Each number is 128 + 32 x the weight over its row's rms, rounded and kept within 0 to 255. Layers, rows and columns count from 0. The size above them is the row's rms in percent of the matrix's.

# layer 7 MLP up, 640x160, rms 0.192, rows 331-430, columns 96-127
size [ 94 113 114  98  79 106  98  92 107  90  99  81  98 114  96 102  92 105 101 110  90 109  91  99  89  96 101 104  94 109 102  98 101  69 114  98 106 105  92 108 121 105  93 106 101 104 108 102 113  67 105  82 124  87  97 103  99  98  77 106 104 108 110  98 113 108  92  92  92 109 116 100 110  93 108 111 104  77 109  97  84 104  92  80 103  91 103  91  97  74  85 123 136 102  87 109  96  88  94 107]
[[ 27 115  99 112  93 170 115 204 120 107  54 103 129 152 151 129 166 123 120 140 119 168 171  86 148 149 162 135 120  64  98  96]
 [137  81 110 129  90 137 108  94 148 176 125 110 101 114  81 122  86 140 118  88  80  90 112 103 115  91 114  88 110  88 183 127]
 [ 86 143 109 135 133 117 121 118 148 101 145 181  96 157 124 146 145 129 107 102 111 113  81 153 180 179 114 122 133 107 143 108]
 [ 78 164 166 134  87 109 151 174 102 162 131 105  74  91  86 147 146 148  99 143 177 124 125 159 103 120 107 126  91 100  49 160]
 [130 158 123  89  81 140  96 140 170 103 177  75 186 184 151 146 195 130 127  77 151  72 175 106 129  97 180 122  80  99 127 104]
 [117 124 143 116 135 167 108 122  55 138  79  96 138 181  95 112 158 156 115  97  92 128 122 146 135 102 126 194 117 167 105 129]
 [151 131  82 172 143 107 113 159 174 137 118 135 157 145 189 104 115 152 133 180 200 132 164 168 122  96 119  90 158 224 122 150]
 [131  92  69  76 109 222 114 157 179 169 194 107 174 148 142  82 139 103 147  95 148 150 146 122 107  93  84 142 170 129 105 135]
 [ 83 139 159 160 154 180 144 185 173  76  83 115 119  98 185  97 136 140 123 164 110 149 138 135 128 107 100  82  98  77 106 152]
 [120 134 160  69 119  83 124 147 130  99 119 119 141  62 119 158 103 121 136 115  89 141 122 126 129 180 135 122 143 139 141 160]
 [178 144 125 150 124  78 118 124 130 146 129 101 111 123 114 174 143 135 150  57 175 171  64 137 120  98  93 144  93 156 130 118]
 [121 135 146 194 112 122 136 137 183  90 164 149 136  97 131 218 137 123 150 118  92 109 139 109 123 124 125 121  91 133 100 119]
 [ 63  90 159 126 118 122 156 226  43 113 131 120 168 137 186 118 126 130  95 241  95 130 136 122 101 149 129  82  89 127 122 159]
 [158 130 178 156 149 144 110 112 107 137  88 123 110 142 144 153 187 110 166 162 167 152 133 151  90  86 143  91 131 133  77 117]
 [ 94 111  99 124 144  92 141  90 125 190 169 121 115 131 160 131  84 126  99 151 112 167  74 163 112  90 105 116 120  79 111 150]
 [154 155 153 165  99 161 140 122 119 169 135 101 126 132 118 140  91 108 131 115 114 164 142 119 106 132 153 157 112 100  91 142]
 [121 136 167 125  65  85 127  82 100 169 113  70 177 189 126 144 121  93 124 103  86 127 160 156 123 142 126 118  92  98 137 108]
 [132 127 172 139 131 140 133 112 116  29 154  98 169 162  91 195 121 150 110 133 122 144 110 104 177 172 104  81 146 100 144 101]
 [189  80 119 111 103 132 144 127 173 127 139 113  92  83 104 122 158 150 103 148 145 130 119 161  79 111 107  41  95 137 173 163]
 [215 124 121 150 154  45 177 162 128 131  82 177 101 179  62 101 164 150 104 171 107 146 109  85 117  84  87 118 141  91  92  65]
 [151 132 103  99 123 191 191 124 108 132 146 117 163  41 108  96 108 139 141 153  96 131 101 155  86 122 139 101 125  66 130 117]
 [144 143  67 139 119 119 157 126 139  73 124 165  80 130 163 128 172 126 100 132  55 135  73 160 121 117 151  82 183 117  79 156]
 [118 111 133 126 123 145  98  91 122  82 151 157 134  53 211 173 123 117 152 106 118 135 143 140 126 169 119 159 120 149 136 109]
 [ 79 164 113  96 106 113 176  96 145  92 136 178 108 123 175  68 134 123 129 117 158 182 163 131 121 102 122 139 117 161 124 189]
 [140 181 109 157  76  55 166 126 160 142 158 223 134 139 121 181 123 108 152 131 127 153 142 129 149 124 155 150 128 146 157 155]
 [132 136  77 125 189 155 165 140 201  85 201  74 106 193 140 151 127 134 105 146 126 118  83 144 136 117  86 146 202 158 113 131]
 [120  94 138 121 119  96 108 119 178 103 191 158 111  61 105 150 124 181  75 125  83 183 108 143 156  78 168  90  71 113 140 104]
 [ 91 132  79 183 124 101  83 159  66  46 111 101 138 161  66 107 139 102 156 130 115 160 110 117 111 137 185 117 160 164 153  79]
 [ 94 112 123 144 149  84 148 185 162 178 169 122 128 164 122  74 103 146 186 135 127 137 180 112 132 111 110 175 143 116 156 158]
 [139  67 104 149 126  66 198  95 147 108 139 217 148 105 109 129 229 134 115 128 153 145 188  84 134 172 134  90  82 100 124  98]
 [178 115 162  89 126 152 176 187 147 170 132 128 163 133 199 108 126 159 111 135  95 158 195 184 109  45 123  72  82 147 127 131]
 [109  90 156 143 130 148 167 157 152 169 127  90 150 146 192 117 166 114 148  94 113 153 130 117 174 101 123 131 120 157 195 160]
 [190 141  74 128 191 118 120 145 182 134 155  85  97 108  93 111 131 102 162  91  77 117 153 136 145 140 122 134 116 110 162 146]
 [111 110 107 147 151 146  93 130 169 120 116  97 225 100 140 137 140 114  79 170  91 103 191 102 130  92 127 170 152 131  98  71]
 [ 95 150 126 106 139 184 168 173 169 162 158  77 117 131 119 105 168 121  98  77 146 110 195 166 152 143 107 144 191 126 116 129]
 [ 90 185 153  94 176 161 101 209  80 114 134 162 180 168 117 107 149 138 105 101 100 142 159 170 100 179 186 182 139  83 138 139]
 [ 83 138 130 102 169 157 141 118 185  77  92  97 193 150  55 143 113 144 143  82 135 168 151 116 155  71  92  82  58 171 125 100]
 [185 127  82  95 159 153 177 108 165  41  55 116 116  79 191  95 124 163 136 129 186 117 173 113 150 106 136 151 108 139 111 159]
 [140 124 163  81 177 151 152 157 105 132  79  93 146 144  82 106 110  42 138 136 126 164 116 111 108 119 154 206 110 105 120 121]
 [127  65 122 111 143 120 145 121 150 163 145 146 119 164 109 150 150 103 155 138  69 108 144 113 148 181 127 114 155 149 150 151]
 [126 133 127 109 114 119 200 168 151 133 177 138  88 127  79  85 122  92 146  88 108 171 143 180 118 141 134  77 125 127 149 148]
 [176 156  89 104 143  87 169 139 165 101  82 151 122 124 120 147 126 145 128 174 121 121 106  60 128 185 159 153 105  84 111 118]
 [177 133 112 110 136  75 132 101 171 105 140 206 108 116  98 131 118 147 105 111 147  89 177 178 158 223 132 221 148 138 135 107]
 [ 96 161 147 186  71  76 114 186 110 176 169  92 154 160 192 165 131 121 106  70  89 177 150 101 120 121 108 186 157 115 102 154]
 [154 153 111 113 143 132 128  78 133 104  89   9 208 123 149 115 103 109 150 168  85 115 126 106 135  68  92 132 147 173 110 143]
 [101 130 173 126 152 171 163  86 123 112 151 163  70 191 128 138 182  96 146 124 157 122  85 151 117 173 118 116 116 127 139 129]
 [126 145 177 162 116 142  97 101 106  90 162  83 113  71 126  83 130 148  78 110 139  87 162 150 156 126 115 162 126 158 103 120]
 [ 85 118 106 139 110 124 111 103  95 130 140 117 181 126 119 134 100 151 157 147  85 106 200 170 108  76 139 111 141 153  82 107]
 [131 138 111  73 154 115 164 134 129 143 119  78 149 161 115 104 120 179 145 141 157 104 136 110 136  78 130  50  86 195 115 115]
 [ 81 165 139 146  93 105 186  71 159 147  49 138 111 176  94  93 135 136 125 153  95 134 119  80 102 118 107 125  94  90 170 126]
 [107 209 116 116 122 125 169 137 114 165 201 125 150 177 141 162  86 127 116 153 148 128 136 134 119 183 149  65 100 160 147 127]
 [140 140 123 146 196 125 173 148 108 107  79 116 166 103  67 134 148 164  88 165  81 166  89 158 149 121 112 123 144  95 105 164]
 [ 74 132 122  89 139 188 183  96 194 132 101  88 140 138  92 135 100 124 116 172 162 159  79 176  74  81  68 140 153 142 123  94]
 [113 123 119 103 118 170 152  72 141 145 167 182 136  95  65 105  97  70 155  85 145  99 121 144 102 169  82 119 175 111  85 150]
 [142 179 123 136  60  80 120 171  72 121 114 122 127 141 139 163 129 131  39  58 119 132 172 159 149 126 130 109  49 166  95 160]
 [ 87 176 165 173 160 138 134 197 151 121 101 149 134 143 162  89 181 139 122 102 156 117 121 171 131 151 148 134 177 162 148  77]
 [159 112 154 146 116 112 117 107 151 134 103 143 110 135 160 143 170 171 163 123 135 189 126  92  60  53 127  71 132 108 159  92]
 [144 101 100 166 179 117 145  57 146 134 138 136  87 125  90  79  83  95 149 108  90  50 112 164 119 139 108 105 115  45 183 154]
 [165  74 111 125 152 109  98 111 167 152 113 131 148 169 165 164 106 160 181  94 138 138  86 171 149  65 178 134 150 128  95 158]
 [ 88 126 129 101 143 162 166 151 171 151 200 153 105 138 144 120 141 183  96 135 136 146 154 143 162 159 118 119  64  81 177 143]
 [118 151 115  95  85 127 145  90 123 139 116 160 146  93  92 122 138 173  83 102 158 125 161 171  97 100 139 149 141 180 157 103]
 [147 137 141 148 189 130 127 140 142 131  98 126 145 126 140 113 131 193 149 112 101 139 130 112  85  82 135 156 108 202 182 178]
 [104 181 189  68 153 119 113  72 108 116  75 170 104 178 131 104 163 118 131 143  89 143 119 135 107 164 145 112 122  59  57 102]
 [ 89 143 174 191 101 109 128  71 173  99 181  95 112 117 125 174  68 115 165  90 121 109 133 166 127 151 110 138 166  87 151 103]
 [129 163 114 119  68  83 183 104 150 147  86 188 112 140 114 103 148 144 185 155 133 125  77 167 120 130 176 156 104  96 171 108]
 [159 149  92 127 164 123 142 131 150 192  94 133  84 141 162 148 122 169 121 117 129 129 153 176 105 112 114 198 134 131  93 116]
 [ 75 161 128  63 118  88 155 104 111  76 136 109 175 169 150 136 138  99 145 162 116 170  96  70  82  77  96 106 172 142 130 109]
 [158 125 137 134  98 153 146 100 151 127  93 101 157 111 137 120  99 117 169 107 146  69 108 104 127 103 128 152 131 155 151 142]
 [174  93  47 100 187 120 185 103 143 138 136 155 110  37 171 153 135 150 121 161 108  92 165  89 101 145 105 151 168 169 130 144]
 [192 192 112 154 131 125 169 169 110 172 138 112 140 118 120  57 106 133  93 116  96 149  90 101 111 131 123 183 118 120  90 116]
 [ 83  83 187 121 157 168 135 127 135  84 122  89 105 112  99 124 110 175  99 137 124  90 158 159 166  84 139 171  95  76  71  91]
 [131 102 102 122 139 171 181 143 118  83  83  72  99  62 176  69  78 115  98 145 115 173  74 107 183 137 134 152 156 121 169  77]
 [152 167  71 127 109 125 111  99 116 144  90 162  99 143 135 102  99 135  80 155 163 117 116  92 107  85 122  83  92 163 159  85]
 [132 116 113 118  67 181  96 160 160  79 166  84 174 124 132  93  86 131 153 154 195 130 174  90 122 112 117 162 138 165 122  90]
 [ 57 113  82 190  70  90 128  81 154 101 197 164 102 144 143 192 129 120 110 118 118 141 130  92 149 108 149 153 131 105 109 142]
 [125 106 137 105 128 146 130  87  75 142 127 100 165 147 121 110 107 145 148 139 138 107  83 168 178  69 106 133 106 137 126 122]
 [134 140  83 171 172  89 116  97 121 133 114 145 129 140 125 163 171 100 104 131 142 125 104 163  93  69  90 103 125 127  67 114]
 [150 155  71 112 145 157  65  69 148  75 103  92 178  96  92 184 172 120  85 111 118 113 136 151 111 174 131 100 170 166 127 153]
 [144 130 168 101  83 157 141 173 169  89 151 171 145 127 176  16  94 103 115 124 134 141 111 113 120 125 106 154 126  71 116 124]
 [154 154 127  90 116 105 135 147 122 125 151 153 106 100 112 138 158  93 100 198  77 111 168  83 122 169 129 144 110 179 145  99]
 [ 64 153 105  99 116 162 131 113 143 134  82 162  69 130 150 148  68 128 145 172  93 152 179 116 141 115 132 132 144 136 110 116]
 [134 123 100 127 142 125 109 145 153 141 135 160 134 106 167 105 138 153 104 102 137  51 117 107 101 137 102 115 110  87 101 112]
 [137 126 181 102 132 103  98 156 147 123 153 121 117 155 148 151 130 125  76 162 126  77 140 154 129 146 101 132  80 138 140 118]
 [220 131 109 169 117 156 142 122 154  40 144  86 183  80  92  56 115 144 118 136 124 103 172 156 140 177 116 188 133 135  85 147]
 [ 95  98 103 154 114 154 171 169 176  57 139 176  80 144 132 116  90 183 140 134 133 111 154 116 152 192 133 159 158 136 110 108]
 [138 109 124 161 135 140  91 157 160 185 163 149 166  96 119 105  90 120 122 103 138 144 122 119  70 157 108 129  81 132 117 103]
 [ 78 111 151  71 143 163 181 138 164  81 172 154 131 102 119 168 123 117 138 126 146 132  79 122 140 153 115  79  90 105 168  75]
 [146 141 152 133 166 110 113 158 169 125 137 118 134  53 118 145 144 135 101 125 141 106  68 178 129 135  90 158  93 105 140 103]
 [ 81 132 110  70 181 120 156 208 144 135 138 184 150 102 146 136  60 148 142 132 140 100  99 107  85 169 134 152 121 106 151  45]
 [123 125 104  85  94 116 215 121 164  90 132  74 141 162 115 146 152 118 146 165 116 129 146 137 109 144 151 139 148 119 107 155]
 [ 89  83  96 155 152 145  82 139  90 153  69 121 116 111 128 125  51 160  95  88 128 105  88  78 164 128  91 176 161 122 150 124]
 [178  88  85 162 140 118 145 149 102  61 130  77 158  84 146 165 107 147 178 121 113 127 106 127 150 131  91 127 116 161 107 136]
 [111 126  87 160 131 107 114 108 115 121 195 151 166 143  89 101 104 153 107 107 191 185 112  82 133 185 103 108 146 156 118  74]
 [163 171 160 143  85  95  93 128  92 186  80 100  55 135 117 168 114 118  98 118 174 143 135 136 104 113 130  76 129 114 191  97]
 [175 111  88 122 157  74 134 144 126  90 149 169 178 161 122 155 117  86 155  94 122 154 186  87 160 144 100 181 145 158 126 126]
 [138 123 156 112 159 115  83 152 171 157 142 106 113 172 149 147 117 100 110 111 126 105 119 168 100 118 111 100 158 117 158 137]
 [131 120 187 166 108 120 110 122 126 142  65 137 168 107 138  82  80 117  89 126 106  85 116 121 189 162 117 154 132 174 161 140]
 [137 136 108 136 122 130 138 193 142  72 125 140 150 134 107 153 151  90 166 116 143 170  85 120 127 116 165  41 164 101 139 163]
 [109  95 106 127 123 130 148 169 155 163 137  95 189 137 157 135 131 176 149 147 150 111 157  69  90 111 158 125 134 177 104 144]
 [193 110 172 110 127  78 120 111 152 164 177  68 195 119 163 110  55 133 113 108 132 117  83 113 101 100 131 135 174  82 147 137]]
# layer 7 MLP down (transposed), 640x160, rms 0.198, rows 331-430, columns 96-127
size [ 90 104 107 104  73 107 106  81 103  90  95  77  98 114  85  98  94 100 108 102  84 106  93 119  94 101 107 114  92 107 101 101 106  67 112 101 103  99  88 107 128 103  95  98 102  97 110 105 106  69 104  83 110  85  96  95 100 107  77  98 101 101 108  91 110 111  93  87  88 103 108  99 115  91 112 105 102  78 114  97  91 105  99  78 109  89  96  92 105  75  82 114 152 106  92 106  97 100  84 109]
[[152 109 114 149  95 123 122  98 132 113 131 201 112 148 168  91 123 139 157  88  76  87 124 124  83  80 147 102 100 138  83 155]
 [149 118 188  86 161 121 105 117 136 145  88 108 165  92  60 126 138 165 153  73 135 119 176 124  65 124 171 197 162 132 164  87]
 [ 98  64 147 162  56  68 138  97 103  94 136 130  85 179  67 144 122 131 161 158  88 117  78 186 121 150  97 197 146 181 160 164]
 [178 152 161 161 121 150  80 188  86 110 206  99 108 101 144 105 139 145 135 107 156 153 141 130 117  76 109 172 115 148 131 162]
 [123  96 133 126 117 107 114 116  99 146  59 129  91  84 133 110 122 164 167  91 107 201  98 140 158 130  93 133 146 125 160 100]
 [106 100 161 183  90 162 106 211 130 125 137  85 108 107  80 142 170 117 190 162 196  90 151 104  77  67 126  82 155  39 126 122]
 [106 126  91 149 127 123 185  54 112 130  81 145  98 135 137  85 112 104 190 126 117  89 147 122 107 120 142 144  73 114 147 104]
 [146 138 210 192 133 106 111  99 104 116  86 163 114  64 100 114 121 161 138 111  92 108 110 109 114 140 144 120 125 124 168  39]
 [124 104 151 127 155 171  98 140  64 118 138 163 102 134 124 136  92 187 157 165 134  77 159 137 142 160 181 168 139 100 132 152]
 [118  71 128 150 164 157 149 122 134 105 187 123  84 170  78 158 134 110 130 168 161 137  97 122 143 139 127 115 108 140 145 160]
 [167 158  79 139 144 115 122 173 150  66  47  96 140  66 186  97 133  99 170 150 124 164 160 145 114 139 108 104 175 143 160 180]
 [111  96 137  95 148 149 122 105  76 191 133 131  91 134 102 117  54 141 110 174  70 136 138  82 138 118 136 112 181 145 104 155]
 [165 117 147 184 134 114 167 114 113 117 160 176 121 128  71  81 173 122 112  89 172 136 119 171 101 171 134 153 113 163 157 169]
 [102 129 169 122 142 145 206 102 141 135 117 104 100 109  76 106 146 185 160 149 133 142 121 113  99 170  97 103 144  29 123  96]
 [116 179 132 104  90 113  98  79 173 145 162 151 111  91 185 115 112 148 136  98 102 113 143 120 140 103 129 144 103 109  84 106]
 [139  98 141 127 100 124 161 152  91  95 199 141 154 100 102 103 123  96  71 120 135 115 108 153 200 133 113  90 153 116 141 129]
 [138  96 124  79 114 164 119 139 144 192 133 180 152  92  82 155  61 134  54 106 154 137 137 169 114 154 188 133  83 200 154 145]
 [ 80 164 125 165 157 140 127 145 127 160  95 162  97 169 157 129  87  41 121 167 169  92 187 153 136 160 127 129 130 101 116 156]
 [145 158 158 187 198 119  94 122 107 132 111 121 108  77 139 132 145 106  92 154 151 154 201 170 101 105 156 100 131 163 128 118]
 [122 118 122 102  56  96 142  56 160  80 130 157 110  97  95 188 117 121 160 138 195 135 124 147  94 125 150 148 100 163 102 131]
 [116  76 142 142  60  44 157  22 107 134 161 126 104 155 134  91 156  96 147 117 133 114 152 153 140 120 133 109 113 169 135 141]
 [138 100 127 102 113  86 120 130 139 163 142 143  95  99 165 116 126  90  74 135 134 125 117 129 225 156  79 177 175 141 146 138]
 [145 116 178 122 141 164 120  97 144 165 182 124  71 130  66 145 161 123 143 175  83 118 147 135 131  51 167 142 171 104  75 139]
 [137 111 127 168  99 114 151 123 101 105 152  84 120 156 161 146 107 144 101  72 167 124 111 111 120 115 114 114 110  78 137 176]
 [200 145  85 131 126 145 118  82  88 114 105 129 112 157 171 160  96 178 134  81 150  79 163 138 130  29 114 165 182 167 111 123]
 [126 101 106 103 147 142  58 155 186  48 196 130 149 130 127 167 138 143 122 119 159 138 156 128 138 205 148  93 116 166 138  76]
 [158  96 137 127 151 129 162  99  93 153 136 121 108 126 175 123 171 191 146 187 146 129 144 124 161 151 138 103 117 109 172 151]
 [ 95 101 149 183 163 146 158 149 162 138 175 110 157 128  99 133 155 135 144 130  94 115 106 137  90 158  91 185 126 156 134 156]
 [123 116  87 165 151 165 151 120 128 108 111 145 182  59  84 221 130 112 118 127  99  92 114 148 177 157 125 116 197  96 100 147]
 [ 88 120 127 124  86 118 102 123 151 151 164 189 167 121 135 106 129 150  95 148 167 114 134  88 113  97  62  83  66 119  51 105]
 [ 89  94  74 104 112 122 124 156  73 189 110 102 133 137 118  85 102 135 100 124 167 162 129 123  85 118  74 148 155 128 112 171]
 [159  80 155 151 114 112 133  71 139 113 119  96 191 109 111 129  57 137 143 163 132 127 151 109  91  91  79 212  76  96 138  87]
 [113 201 136  96  78  92 153  90 107 158 182  88 114  84 115 101 121 102  97 149 122 121 108  97 101 105 173  85 157 132 117 134]
 [127 115 124 123 107  76 157 149  75 139  95 108  95 182 165 119 113 141 110  97 144 190 122 110 105 146 135 121 113 134 151 156]
 [ 90  95 168 160 133 111 133 153 114 138 182 127  81 164 145 126 146 154 133 130 151 101 135 192 123 158 144 140 132 144 115 107]
 [147 167 134 121 143 138  84 133 172 110 168 154 142 129 140  93 210  59 123 139  80 156 161 141 156 148 101  92 112  86 149 145]
 [179  70 123 134 119 142 141 102 108 155 157 161 135 149 133 191 114 136 116  86 109 150 143  68 147 158 120  94 139  72  85 142]
 [106 172 118 131 109 140  79  91 181 146 145 133 101 154  80 123 119 117 120 141 166 151 118  32  93 164 131 185 117 138 111 123]
 [168  99 120 140 102 101 165 165 132  73 170 109 124 130 114 168 108 186 162 102 133 116 131 112 121 104 117 129 145 143 145  91]
 [119 124 145  91 128 150 142 162 104 155  44  65  63 148 158 160 134 172 102 130 101  91 138  77 169 144 100 175  85 153 115 171]
 [113  81 126 117  87  59 151 176  66 146 166 150 123 157 124  93 139 187 166 148 125 133 120 100 106  92 137  58  99  88 121 133]
 [149 118 111 165 147 150 119 157 158 106 102 134 183 124 163 105 108 162 160 150 102 171  97 109 126 157 167 178  93 134 109 106]
 [ 98 122 153 149 192 112 115 158 136 129 142 166 109 139 132 115 151 107 204 160 136  75 137 144 100 151 138 117 160  87 185 113]
 [110 111 134 145 104 197 127 188  80 124  98 146 127  71 137 112 152  88 141  77  85 137  74 155  99 104 189  60 110  96 157 155]
 [ 54 145 155 100 136 137 110 178 151 100  80 125  60  87 131 121 125  91 141 103  89  84 100 116 122 141 129 138 147 183  95 118]
 [137  76 108 133  48 196  79 100 135 133 147 120 113 103  81 144  93 130 177 190 132 114 148 138 117 148  91 124  92 100 156 152]
 [ 94 152 214 154 105 136 115 112 111  67 123 111 106 137 136 186 142 140 121  76 126 147  30 100 169 129 130 123 104 152 164  86]
 [ 86 100 114 109 116 131  90 157  71 176 144 137 130 149 138 118 131  96 162  92 116 137 126  88 123  80 107 146 159  80 128 132]
 [ 79 130  96 125 111 128 107 166 137 104 117 173 129 161 163 126 110 127  80 143  98 142 155 122 114 107 183  92 151 107 107  68]
 [107 157  65  95  79 168 125 151 120 108 193 120 105 138 151 140 135 121 163 130 185  73  59 132  96 146 103 112 126 152 134 131]
 [228 135 132 197 152 102 108 117 166 159 129 151 127  88  87 137 107 156 155  93 131  99 148 184  87  90 156 118 146 159  77 114]
 [135 179 114  95 125  99 105  97 162 104  24 110 110  84 127 132 146 142  87 164 109 101 123 110 133 139 139 135 119 139 118  88]
 [ 96  48 174 129 103 115 136 106 140 149 134 116 155 110 166 130  91 167 122 154 172 180  66  65  59 142 140 130 158 159 101  49]
 [122 151  99 132 131 188  80  98 125 111 162 150 158  70 115  94 134 179  87 116 146 123 157 116  91 203  87 129  91 111  89 107]
 [189 115  94  85 113 131 124  80 112 146 143 174 178  93  66  97 122 141 172 156 139  58  67 145 138 142 155 126 123 178 103 143]
 [180 124 172 122 116 110  30 172 114 170  71 122 163 104 111 143 114 153 117 158 122 150 118 114 133 149 101  95 200  83  84 189]
 [ 84 136 147 121 171 122 121 128 189  93 127 148 168 145 121 115 147 137 145  80 123 118 121 129 131 171 180 117 162  79 155 125]
 [189 103 168  39 115 117 176 111 190 122 162 134 149 132 143 154 144  86 175 158  88 189 139 162 147 116 138 152 118 116 187 123]
 [114 107 134 165 181 146 114 169 150 104 111 130 150 117 108 137 113  66 112 117 142 117 123  34  48 126 115 116  22  79 146  98]
 [112 181 127 123 132 121 143  83 101 127 128 146 136 118 150 107  99 145 162 173 176 168 148 170 190 129 101  95 111 142 111 202]
 [144 145  96 128  98 118 105 167  99 169 161 145 130 149 141 136 135 137 163 103 106  68 135 111 101  97 121 110  97 124  82 149]
 [179 105  74 167 140 139 132 119  98  79 132 126 103 114 110  96 158 119 190 155  98 164 188 194 139 120 149  99 181  99 150 136]
 [185 154 157 141  70  86 130  45  70 122 135  70 177 120 124 115  67  84 118 147 149 139 121 119 121 152 151  88 137  56 175 153]
 [134  63 148 229 146 138 156 102 163 122 185 108 124 109 138 113  97 144 158 105  96 170 167 139 152 127 131 123 170 164  82 172]
 [169  79 128 133  66 107 129  90 111 120 124  77 153  99  54 123  59 121 147 106 120 105 111  72 164 132 196 112 138 128 122 126]
 [113 116 144  87 180  92 141  87 144 186 127 106 183 170 108 155 115  73 114 107 127 173 108 121 124 124 124  95  87 146 175 121]
 [127 132 134 155 103 157 144 123  99 139  70  88 104 111 129 135  99  98 154 103  65  94  60 106 100 144 115 100 145 144 178 195]
 [122 116 129  99 101 173 154 147 144 115  47 156 137 143 102 176 143 116 120 120 117 183 107  65  79 122  60 107 159  89  79  86]
 [ 86 151 169  89 134  78  96 186 157  94 161  96  96 143  85 147  64  84 121 103 135 137 170 159 131  95 179 188  86 133 153 116]
 [109 104 163 102 122 101 133 152 139 116  85 119  82 121 164 164 155 100 190 127 156  87 104 133 185 146 137  78  83 168 130 128]
 [ 62 153 126 168 108 120 146 130 129 152  68 113  94 135 108  87 131  91 155 190  74 158 129  67 114 179 109 110 134 105 139  64]
 [146  85 140  93  84 174 139 117 141 164 219 168 134 110  92 116 121 147 108 112 158 124 115 155 111 160 178 128 181 138 157  67]
 [ 96 105 175 147 113 169  48 103  79 187 160  82 155 115 123 145 161 110 121 134 105 121 205  62 126  93 125 161 162 113  95 159]
 [145 122 135 108 149 128 117 149  96 110 173 182 114  74 132 137  93 113 151 134 169 161 135 117 171  97 140  70 141 141 147 142]
 [ 99 128 131 178  98  90  76 176 124 162 120 138 115 124 152 114 177 121 163  85 126  77 117 124 140  97 141 107  87 153 197  91]
 [121 126  97 207 131 152  75 104  67 117  58 169 134 114  91 176 133 190 124  90  80  97 119 137  84 122 104 175 151 107  91 141]
 [185 152 144 176 123 119 149 138 107 146 148  98  86 156 115 143 126 141 124 167 134 116 215 101 135 139  59 142  81 142 135 106]
 [111 102 123 125 150 108 192 171 103 180 145 168 135 122 150 175 126 126 192 167 149 134  42 106  84 106 145 121 158  68  82 145]
 [119  71 168 120 134 158 117 161 106 152 122 108 153 138 116  94  87 109 109  91 172 139  84  89 162  90 108 145 103 111 122 142]
 [127 142 180  55 121 184 148 125 154 102 134 136 206 120 118 134 160 161 116  73 109  69 115 122 126 116 198 176 159 110 127 153]
 [178  68 132 162 102 117 154  72 129  93 158 147 184 133 108  82 132 112 120  77 107 117  82 138 131 108  92  96 121 128 132 157]
 [155 116 143 120 151 112 152 109 145 108 159 138 116 115  96 128 128 123 138 105 169  76 128 104 153 149 125 136 161 135 107 107]
 [176 174  82 145 120  99 184  79 129 116 104 110 113  48 116 133  80 123  97 139 142 152 146  85 150 112 128 104 192  77 130 164]
 [137 140 186 143 194 143 138  89  75 143 113 148 196 151 133 110 147 145 139 145  71 169 119 209 134 114 115 139 131 187 145 144]
 [146  87 126 146 125 144  78 210 132 149 150 128 126 116 110 148 104 134 168 118 136 140 137 179 198 137 137 151 191 115 157 132]
 [ 81 120 127 136  52 153 115  99 107 153 110 106 146 155 166  83 124 121 141 106 102 153  96 148 152 113 120 156 165 148  96 135]
 [131 108 108 100 100 114 140 126 143 128 141 130 119 110 164 168 139 184 121 128 128 193  57  46 159 106 104 154 201 122  75 118]
 [140 131 106 108 164 136 107 104 130 110 139 140  74 126 102 135 122 150  93 124 112 164 202 115 140 128 108 179 130 163 180 133]
 [162 130 137 147 108 127 147  97 138 104 148 196 142 130 119 128  78 170 194 150 142 100 119 111 103 112 133  97 152 190 149  81]
 [ 87 181  21 182 125 173 141 107 184 123 144 153  91 171 165 163 111 152 113  87 186 127 152 166 105 130  79 121 141 144 132 149]
 [ 77 136 175 117 160 112 145  93 174  56  84 113 139 174 142 124 102 149 139 110 168 147 125 151  94 120  59 111 132 110 136 111]
 [115 107 124  93 208 136  87 144  31 150 182 117 107  73 112 128 182 235 125  99 121  98 154 179  96  95 118 149 164 182  95 148]
 [131 158 119 131 127 134 109 133 103  83 183 144 105  94 102 132 100 170 141  74 183 163 113 131 151 170 135 118 139 159 118  67]
 [100 156 141 116 123 182  75 105 120  79 143 115 147 162 149  99 119 137 142 154 114 158 176 105 101 115 159  76  70 110 114 175]
 [163 108 187 154 128 144 113  92 111 145 151 120 136 147 140 102 146 106 120 148 114  94 158  81  97  99 152 187 125  86 164 200]
 [119 101 126 103 124 153 102  43 163 102  87 125 161 107  95 136 101 108 136 168 151 125 129 100 152 155 111 203 166  59 106  98]
 [129 108 176 117 151  85  85  99  94 138 111 124  97 135 148  82 127 115 140 106 124  55 109 171  97  88 134 186 116 106  64 120]
 [141 170 113 171 174  96  96 130  79 100 161 152 127 119  78 148  77  82 147 154 136  90 120 127 171 139 158 107 177 120 104 128]
 [ 87 158 109 109 101 127 104 112  86 156 117 125 144 102 111  78 149 106 122  95 119 144 107 172 153  60 102 163 134 137 106 134]
 [154  73 147 117 109 130 148  98 143  97 158 126 100 139 120 112 109 109 166 120 127 151  91 115 183 134 166  97 192 112 126 131]]